{
  "n_kv_head": 3,
  "activation": "tanh_gelu",
  "init_std_qkv": 0.0631,
  "lr_head": 0.0244,
  "dataset": "wikipedia_en"
}
Each number is 128 + 32 x the weight over its row's rms, rounded and kept within 0 to 255. Layers, rows and columns count from 0. Numbers have three digits each. The size before them is the row's rms in percent of the matrix's.

# up: layer 8 MLP up, 384x96, rms 0.123, rows 294-325, columns 0-95
# down: layer 8 MLP down (transposed), 384x96, rms 0.113, rows 294-325, columns 0-95
up294 110:102100145176177122176116134136098123168114157097157054074128071097129151142126107153091091101174118135091091083126169106107136209188133106157108096129109148137152142153137148048121168133134155140074100134147071024154131124155157146154098134189147120122121144150130133173162110115140138120
down294 101:129141146073100120149205141132183110104147071170145176139181116120099110124104160126135125135111117116105084158134106121173209111135109187124120065116149108123141125125099158146089090071212151148091113069079173114120111126130098132169145140053182131079116139163137093160140139092160123142
up295 083:176094107080121181150120094193140119158095151149154139143118122138150126125115120108102098128101117137194164091166112128109129132087115172095128132163171119125140135169129144086067120077109138166103087115158050110181165095100179117183052154120200125099077133129068138106169142136146122179
down295 077:102093170181117104089097163072149122114141130122095206141115104129118124158135093115158115142151156119112141125070162085166125086160173121105168058155094171135146117120153119135151128188121086172133154140080153073088106098132077109053203135119110155133155175153159195104110126118098149108
up296 090:153158113141148119137165093170124098143059170122123142158087108079121132131153118047100117149142179154131104060133137140151157108099106123123163116116162080135162110140085138093087121111124212141147060065116093187131121128197190144135126130180177137151118146127078078146154136113118152177
down296 092:115121133137088067122101073119185088116124091111127130070138114146110080162100151113181126131114170186158123131095190134113178080112094170141170144161123142118179142182109117143095194140132102141119117136165159121158169117111143112065166078112100058184137107171172093141137087138150119072
up297 091:108154126053127143174130159095134097123123089100106152046145138068137181156052127143064134169078126171101111150121133138124162135143154143141148130109149123145148122146167080123138100053127132171078057074163175149096121144141148144081132122151158141105136097125134129159135081152109153211
down297 098:117094097160112160101159144197132112122150187132147126157157118112071131180123118156159132138142158096103121149161095118126105090156103059093091114131115080125140103114079211157084135187207134119124145125072095157155145164162116094170118106079147059172098155112170135100149118125104078115
up298 100:167124120103161204175115098145119098129112114095200088102169096149127102129129101154111159148099151186140151138112103117133100201130095065122103092093110159175188104118106170158117063086132128156143071107129097157168147130087145126174093186135179150110114128122110090143107080103157066129
down298 098:153153123132116140203121100154080092104129136145118176132088148100183115103118133111115154150114112111148142127059108133129155148137103084109142126133128159124136138112178143126099097159136078104162177154161140181091138151127067000083178068156132119165127156124155122183092146168112114064
up299 105:077129180124116114165078191076066087164172075097125140106125113142162169129159071130120175135107115113121129086115143052113122143081175096118073095166139151177141138136090152170075093133093087166095136093159140129155175162103181119122149133139124143141160149172114173080117091102138161131
down299 104:137077086153198145106116140083134088172121104130139128162118172106128135093187135173158156097101146116145105103110121153134114121098133112130200137125121146138119133132113140133131158095128173092201143152122083120035093089204087179134129075157148169140112079149108140080101083093099163188
up300 105:142086135154141197102141129135190111146161140149134137142090083105114110135149081096157186083220094077136080149135147138079082140158197103168128128120122137061145120142079153178101139094135087138107066100162147107134122148158123150080209161143084111162148104127109117133130086147129121139
down300 102:119156104111137136135128108127088065159143135120147122178148162092148195173116163144074077152199096089125170180202124156171130159107103139110123128141118103059092128096125161093151148107114119165176125102193139071073123140123154138101085154188122063143165119109088127106119117146104155096
up301 101:149106088132145173103129178147076197165083120165176134067113118072088070135111133180122175181116126213118116139094178092091142111127143110112102094123110144176136104156142104106145166211118100089154140148144087088108133116080145127170177085115136096149118123108137116090106156172122121116
down301 093:127094123125099127087157176165124145179152120154136114127102127123149156070129188064116155143158131134112169172112094174135119067122059125090201127122134128158112193111155073198106096120137156146105091108123130127130117170090161187080178122126105137094143098100116118109110183117178129055
up302 091:179126091115192150138087179140083142096156147156057179148118155158155153168140084135162088112146131175155168105137121115142094112151132138111069134092173126102136129136140115117160155110035113149135146071136185075132103113151174081103125144084161159166127164137095127069154096093167083121
down302 086:070091167089118118147158162114154198123123085112175131140105174112165073083133201123179153158188121134085141105097141125188119144104158156128152186174080104095123117121164091082146072103155111123128064150116109168104092161126135143141116120180066160102122121168106107082115098136113139107
up303 099:100120119136116185160070153220112124125095161122152161145110128079126104113131072158089058189115070167158113095118155100082154118156188084151118155135159137162102126113115144101083150090054159165071189116103124112131131153098168137154118132104192117093125130127102152118142116096119084125
down303 098:106105154066124194171081145117129072122136097129097150150118122141144141146146102136103112164078153113122123114128169206124107140056175102120120097087165115142150102103127155147084161080096138192114173150150103160056147135118120168094168106175157111110180105158118120056142148084092175160
up304 099:140054137125112153147162148213160145112110168090173092192132098132137122114085111222081120035128141144143101177178097128097117133117113117117110112110084120134105084084101115129094137092122159118084086111122098103133109178208114163096164124131143134168136107102163157126140139114103121092
down304 099:104153163100095102128118193177137056121127139174101192186121066124118111100140114113118169166121159066125125123106134137195121136102123095123117107159140147129065136157151177114125094148147112159140147053114133120102150173115101070101144165126146106128067171106132121193130186090176079115
up305 085:163125079186123156117107096074123092051117114152196111152100160122104174134101105152169145115124101188119126103115169123102176135137079155119118114164145070111143127078121148185175091156110115128082134106116096138110168147143118117090113137122151122216099203173164162133122107072170100137
down305 080:092127136054108148131107199171081150159146113112095146079119080164089122140122146167106175082109121052113119156165093066157110135086140152096113140109215106128158132078143123141174124165058086127174159165102158140138128114162137104117142147151099102131196092162138160125109105147162112135
up306 094:099104091115154149123118116193152100150084131164118123117175063145162182100141113131097090105136141148087116091131140134064172158141119086112155113132124149120184102176082121081117131154122118135162137160162108166161141165137158194007085093147111123179146139174113149089128124148134072160
down306 092:087128135167141125139153128115109110124110146094169114163140141166174127128122119092207104105189147122155095094187135120167100125108163084132128127159191156143053151111057108113139125122169119084070057131153132168091126165106089107147159096167120120131092075140043129119167172152159111156
up307 098:149130107183122154143179124139150117145186158140137069136156091101117123176129102134138185113143201120186145168153148141079066155132127134127069086114134164115158130089137076105130170057181109133146129076101137094122147178103080115164131149104109182106140146053102128085108153086137156162
down307 100:131159169164095133114068091164160115141091103127135104116149111170150163139112116089152150175114138104073117162097183189113146087107163105152139158133126142161126172114100130123108099139187155080137128137083212142127132058074088082158164112123123099138095051161095107119132131152171184080
up308 095:107109135101164121134097132126086165083107137141106177158106169121140120165080118157128135079125170106195131141105117065088153117135106140111148161187127124152163161104159146082148121073067145136156144174087109151136117153114185143092206136139148095164178149080112174075090149050097163137
down308 084:129142152142120129126166164174091114144184182171099132107175133170149165119118092141116138123123097115135068094148148108086087107174096146072117151131143187107096115138108096097077159122176067121139103168187166120078151140122104064159158102086155173156066149127133124145080114158076190142
up309 098:088094102114116111156090100075168161147106126148061104091112153143121144101078139110099146140139168052129156203146157145134070103150126058144141127105103172129163068151121126135143142132087055130122145107172095144129125132107177152128088189088166152122091155129214121110117085125132169104
down309 098:121119097202195109086173160110110131113108168073145118120175118180136131164112187149124114179097134155134156073130101140155091136074122150067066075135121143132115118108133100169137130164061184083156124116125167140116133183082127139119116084188115126126095108109152127134130144080179105188
up310 097:106125091078114116116099098054200142150131147172132122157162123145152166142130105158071093112135144119140117176110157120147221144155085123110093127192160113094145153091111193204123135108098067093153093094171142159117127122157143113153120131144135137079158115129181145186096102064131117127
down310 095:127150173160093121097092091121109140181118111116070151082132086190074088106107142125169148098087143106121123135107112159118109148073130161170179130140095186210107142128085122090102105113169143117083153152102135088147119139085206173128116081172159078136122164125120116163113125182143173160
up311 107:111129158144077161134156120095054131162137138124102178134080154140090194128111126113123161167092132117135109200111089133096151085129124077128126112164095090134154126131141118137155081156140062129136075081142192173132141110157097151143206124144140160184143137131096128106104118103232084116
down311 104:121145092128157163077085183120151124113144132095099122160158141093152107117138134163139097128202150126129128113198132116138087073133140111147126175105074199139144118113154113113115080161201125185150125065177105112149047133079134136147101178191140109117145078110127082158129104092105088114
up312 090:091062090116147146112146162179050118151130154133135151163112155103079111119103163156137070123090088119176116129170196085096103164133164094098081106151174096139119118098157064176106103107131161116144162114079109119098168110080149121143153140116125154143165096133134158139111137062113089210
down312 088:097168077117150093144154123109136150102153116155022176121196131107105166105141155124132127164145183103133123148086055141122134144071110150118162115149119098117175086192108174127148133160129135175147135120152129193087116110175110124095068170126108164113108145053120132085075143148147120108
up313 104:133112130169150120132139132145110093118164177141090084214121125105152121178100094105077126171091155141151068118109170100090116109159133156082152100141157098099144125178164091159157144166146098140079172112164133139052175202157120102125203120141109147126108128186119119116144094165191132107
down313 103:126130080081078141154156156139160156198090137108111098133114151117123129130095133160109076092077144181182082150170156148176109139072152173162158139117124112152068148133163102087139107089110067088122131083151155186144118096137157173152128163096198113092159172150099112095089088143134098152
up314 097:171096162143147113069114176084147109107169108124126152114119100110113125174077117117167152183105155159183177157080076088111143109160076114123143125168098109071106166097103148174127139132127104107181084096139161177163160145098101085075121154133115119158206075129138159152121132068128080135
down314 094:113164153126108126156135130137098129148123077180115161138125152200139134106050121121106115184121085105134116143103088079159135166127138147101116140102116117127139154094202123088194102115152114145114164121110085153081108086161179190174111111077131109139134199136088121064124120100117198189
up315 091:152108116174114124113137123080175158167081118153129087155058095129155145122102128168093119125154124121085176151055174109120074105134132120087143109137138106137124120108092183138124175107131086111081144091149085168101132136194101171078183218072109119081135177077159129128136120101134113120
down315 094:120173142140053191149079056137062077094126112153175126100134092183182141126131134095149116141080118122117063102145161147161175121160166121102075144134124176142105125108107136132160126132108097148167121110107199096191127141072085111148167150169125143181125102107178113122140122154095129109
up316 090:166078159146108141113075122150113076082101108121072104149132101128185148115128146149115129160107132164114188136134155127086082100156142138151043114131138178234105147113105109099120132100134066117134131158160119140101182171065159098136088155164139142170147131203100139155094140110152128166
down316 097:139193083114109189119181148095076130137147140083128142164138158153085114147151203147145125128115102097122095102089069104136146118095066136094178147171124111051139126109162182121173158116165107096152191113151166149130071070137090137130105077119121161127138139128177134089152085140138155097
up317 114:131177140129076122095099116136101112183168176152103146146058089125110069142142123167129098160163165146159102129124093169125132114148119077119185101080120127107125107074088110120128100139181072133113171132092111116077152172106116136152202203163122084175122182091100142108112074158152118118
down317 117:143125123067143122116144149115167133137087146117127115054070136063126096119117097109115181155116134193130163084178130123193189110099208140095141101155123132147078152130080106200139043123139125126183169120127116147138131141135074162118116105109144144128080098179123126119113193106122124143
up318 103:089113192051142081156124167179197118138163088137138137100160110165096123122090141143062158098107124114133123137108180141072132097161110131065122121148108133149155086126100081146205112106127110116109121119124090171114123146162104159167154121182175122121133165042108109112083130189128133106
down318 108:148082130157073162142151155146088115096133114128123146097210090114102118149132163140185094142185104163134108128152139128166178128136116206134131177143186150122154102169112107110140156113153130133098139066105136133127101093159139140123087118062130074081097123059074090161138106085111133206
up319 092:125153108119080144101079079103093136141159149161074121158114150152046174124101093172107146047151132119177126167136174101117184159146123139120130097165106195136081139136130162037157093145130134137083156076072121127125171162135141095159157151185156102171109108134094110132128130113149100124
down319 104:134122078161117152108182211109133132145100105084116157122153111140212090141173180147149123173136144137075161137130154127125095116103110131155156144093132122134116053103122088188093138159086137137182136181099057150114118123145136116131118120027086155091166122115104126105127125088100123178
up320 096:175151046169116123133111104114135110070126137168160074139099110151123139080092136155078143119169100149134136148122117161134067118159047116077079115135132113120161104153091125137168127102122122158094167128148108083208154115116201133153166130180171147117165084097173154175126100144121080105
down320 097:125111128174146146102119136153072092126153136147138200111127168127115153119222074130130169138092126154080171173124153133177095155121131111140135153071121143162077130109116091084055132115172133100142112128212152137103152099063079179110089130126165150157073114143122106075106144095116137142
up321 096:148099141149123142171172146149167105065053147166136158104135113101139127105130098164162117146131114154133141120104209115156104125150157064124081084113146158098163150140150139101095174069083163094096141073132112147129148096061099158124080086154109173079193126070171138170133110158141126103
down321 088:154118093096074198155062115131128134153124156170117149124067170101133150138201183077121119107133120111143083163178112133080126083120119144173100142098129127111069138125129169160120116116118134151147142117075130133090148112094110149181122183131076100165194086188153150110093178091142080116
up322 097:100165104204196086135115157138174156107177135142060150139097113048094120121116123146160085147146143127171151144124106141114134128168133119102188119133205093117167092141116075161168135172130091143154119118154117131071117100121059094157102138128158158133174090139181158075111122122105099167
down322 095:115086143125146064107138118102146102113105070143154138052113154159165105051085151111133159186134150195094142128083147108101065127163146144112119134174118141149117193145157143145052105062141084123070128149109124109119136148175123108147196170171148183141104122122147127139107116098112165135
up323 103:184118144203120171081078172164130133122117149107141139148106097087134111139120108162103156168118119141116143121103154084132152107218195095103122101107122040168082105167119153160168134074136128132085116085183132116113131175083061159134110117155122140077162143115104096180132151126165143120
down323 101:113090093080152146125130096133140140176141076077099098097044107095126148084122124188161186128187168109178087201153162146138125128159123158141157118099153119168069107165196119159171147132122133093077138107142158152114144157125124094150108129050159125124111156095083092115088138133154138141
up324 103:120077162064094168140181125111104092099162096134129099132137132111125110133154097139108086161169121120104107094195120120094143114153172062120110124100148175171168098166123103100116114084082225141080083095141177151178139191108129169110098147097158141114110129149156124070182164109123121145
down324 100:143101092115144178100144125052114157146120150116150144159140110134074076144166121167088118137126123157101130126172079097132121130085168166165146151148097153132097209149135128153127107137130163155131177087129124094095098159107086200168091078164059118153138030159130129113092153108129105179
up325 110:124089111164130110112123173193079071144117091098117109109154139118104159155113144135135124156134100115125146189075195097089145159192100128127112103094118133133159110162104168102135169161132152117190096137079168098116147182175067150150126140177126127095183166133083119084122132083075099197
down325 117:126113149139117105125133075073117081122114102152141139096135065107098191124077095137177104149170052091148044110139127151144118173125102124100119152157142162119124130155058157171129068165131176146116172122139158114145094159156209141180148115112131201170111117133143141106144102079123152118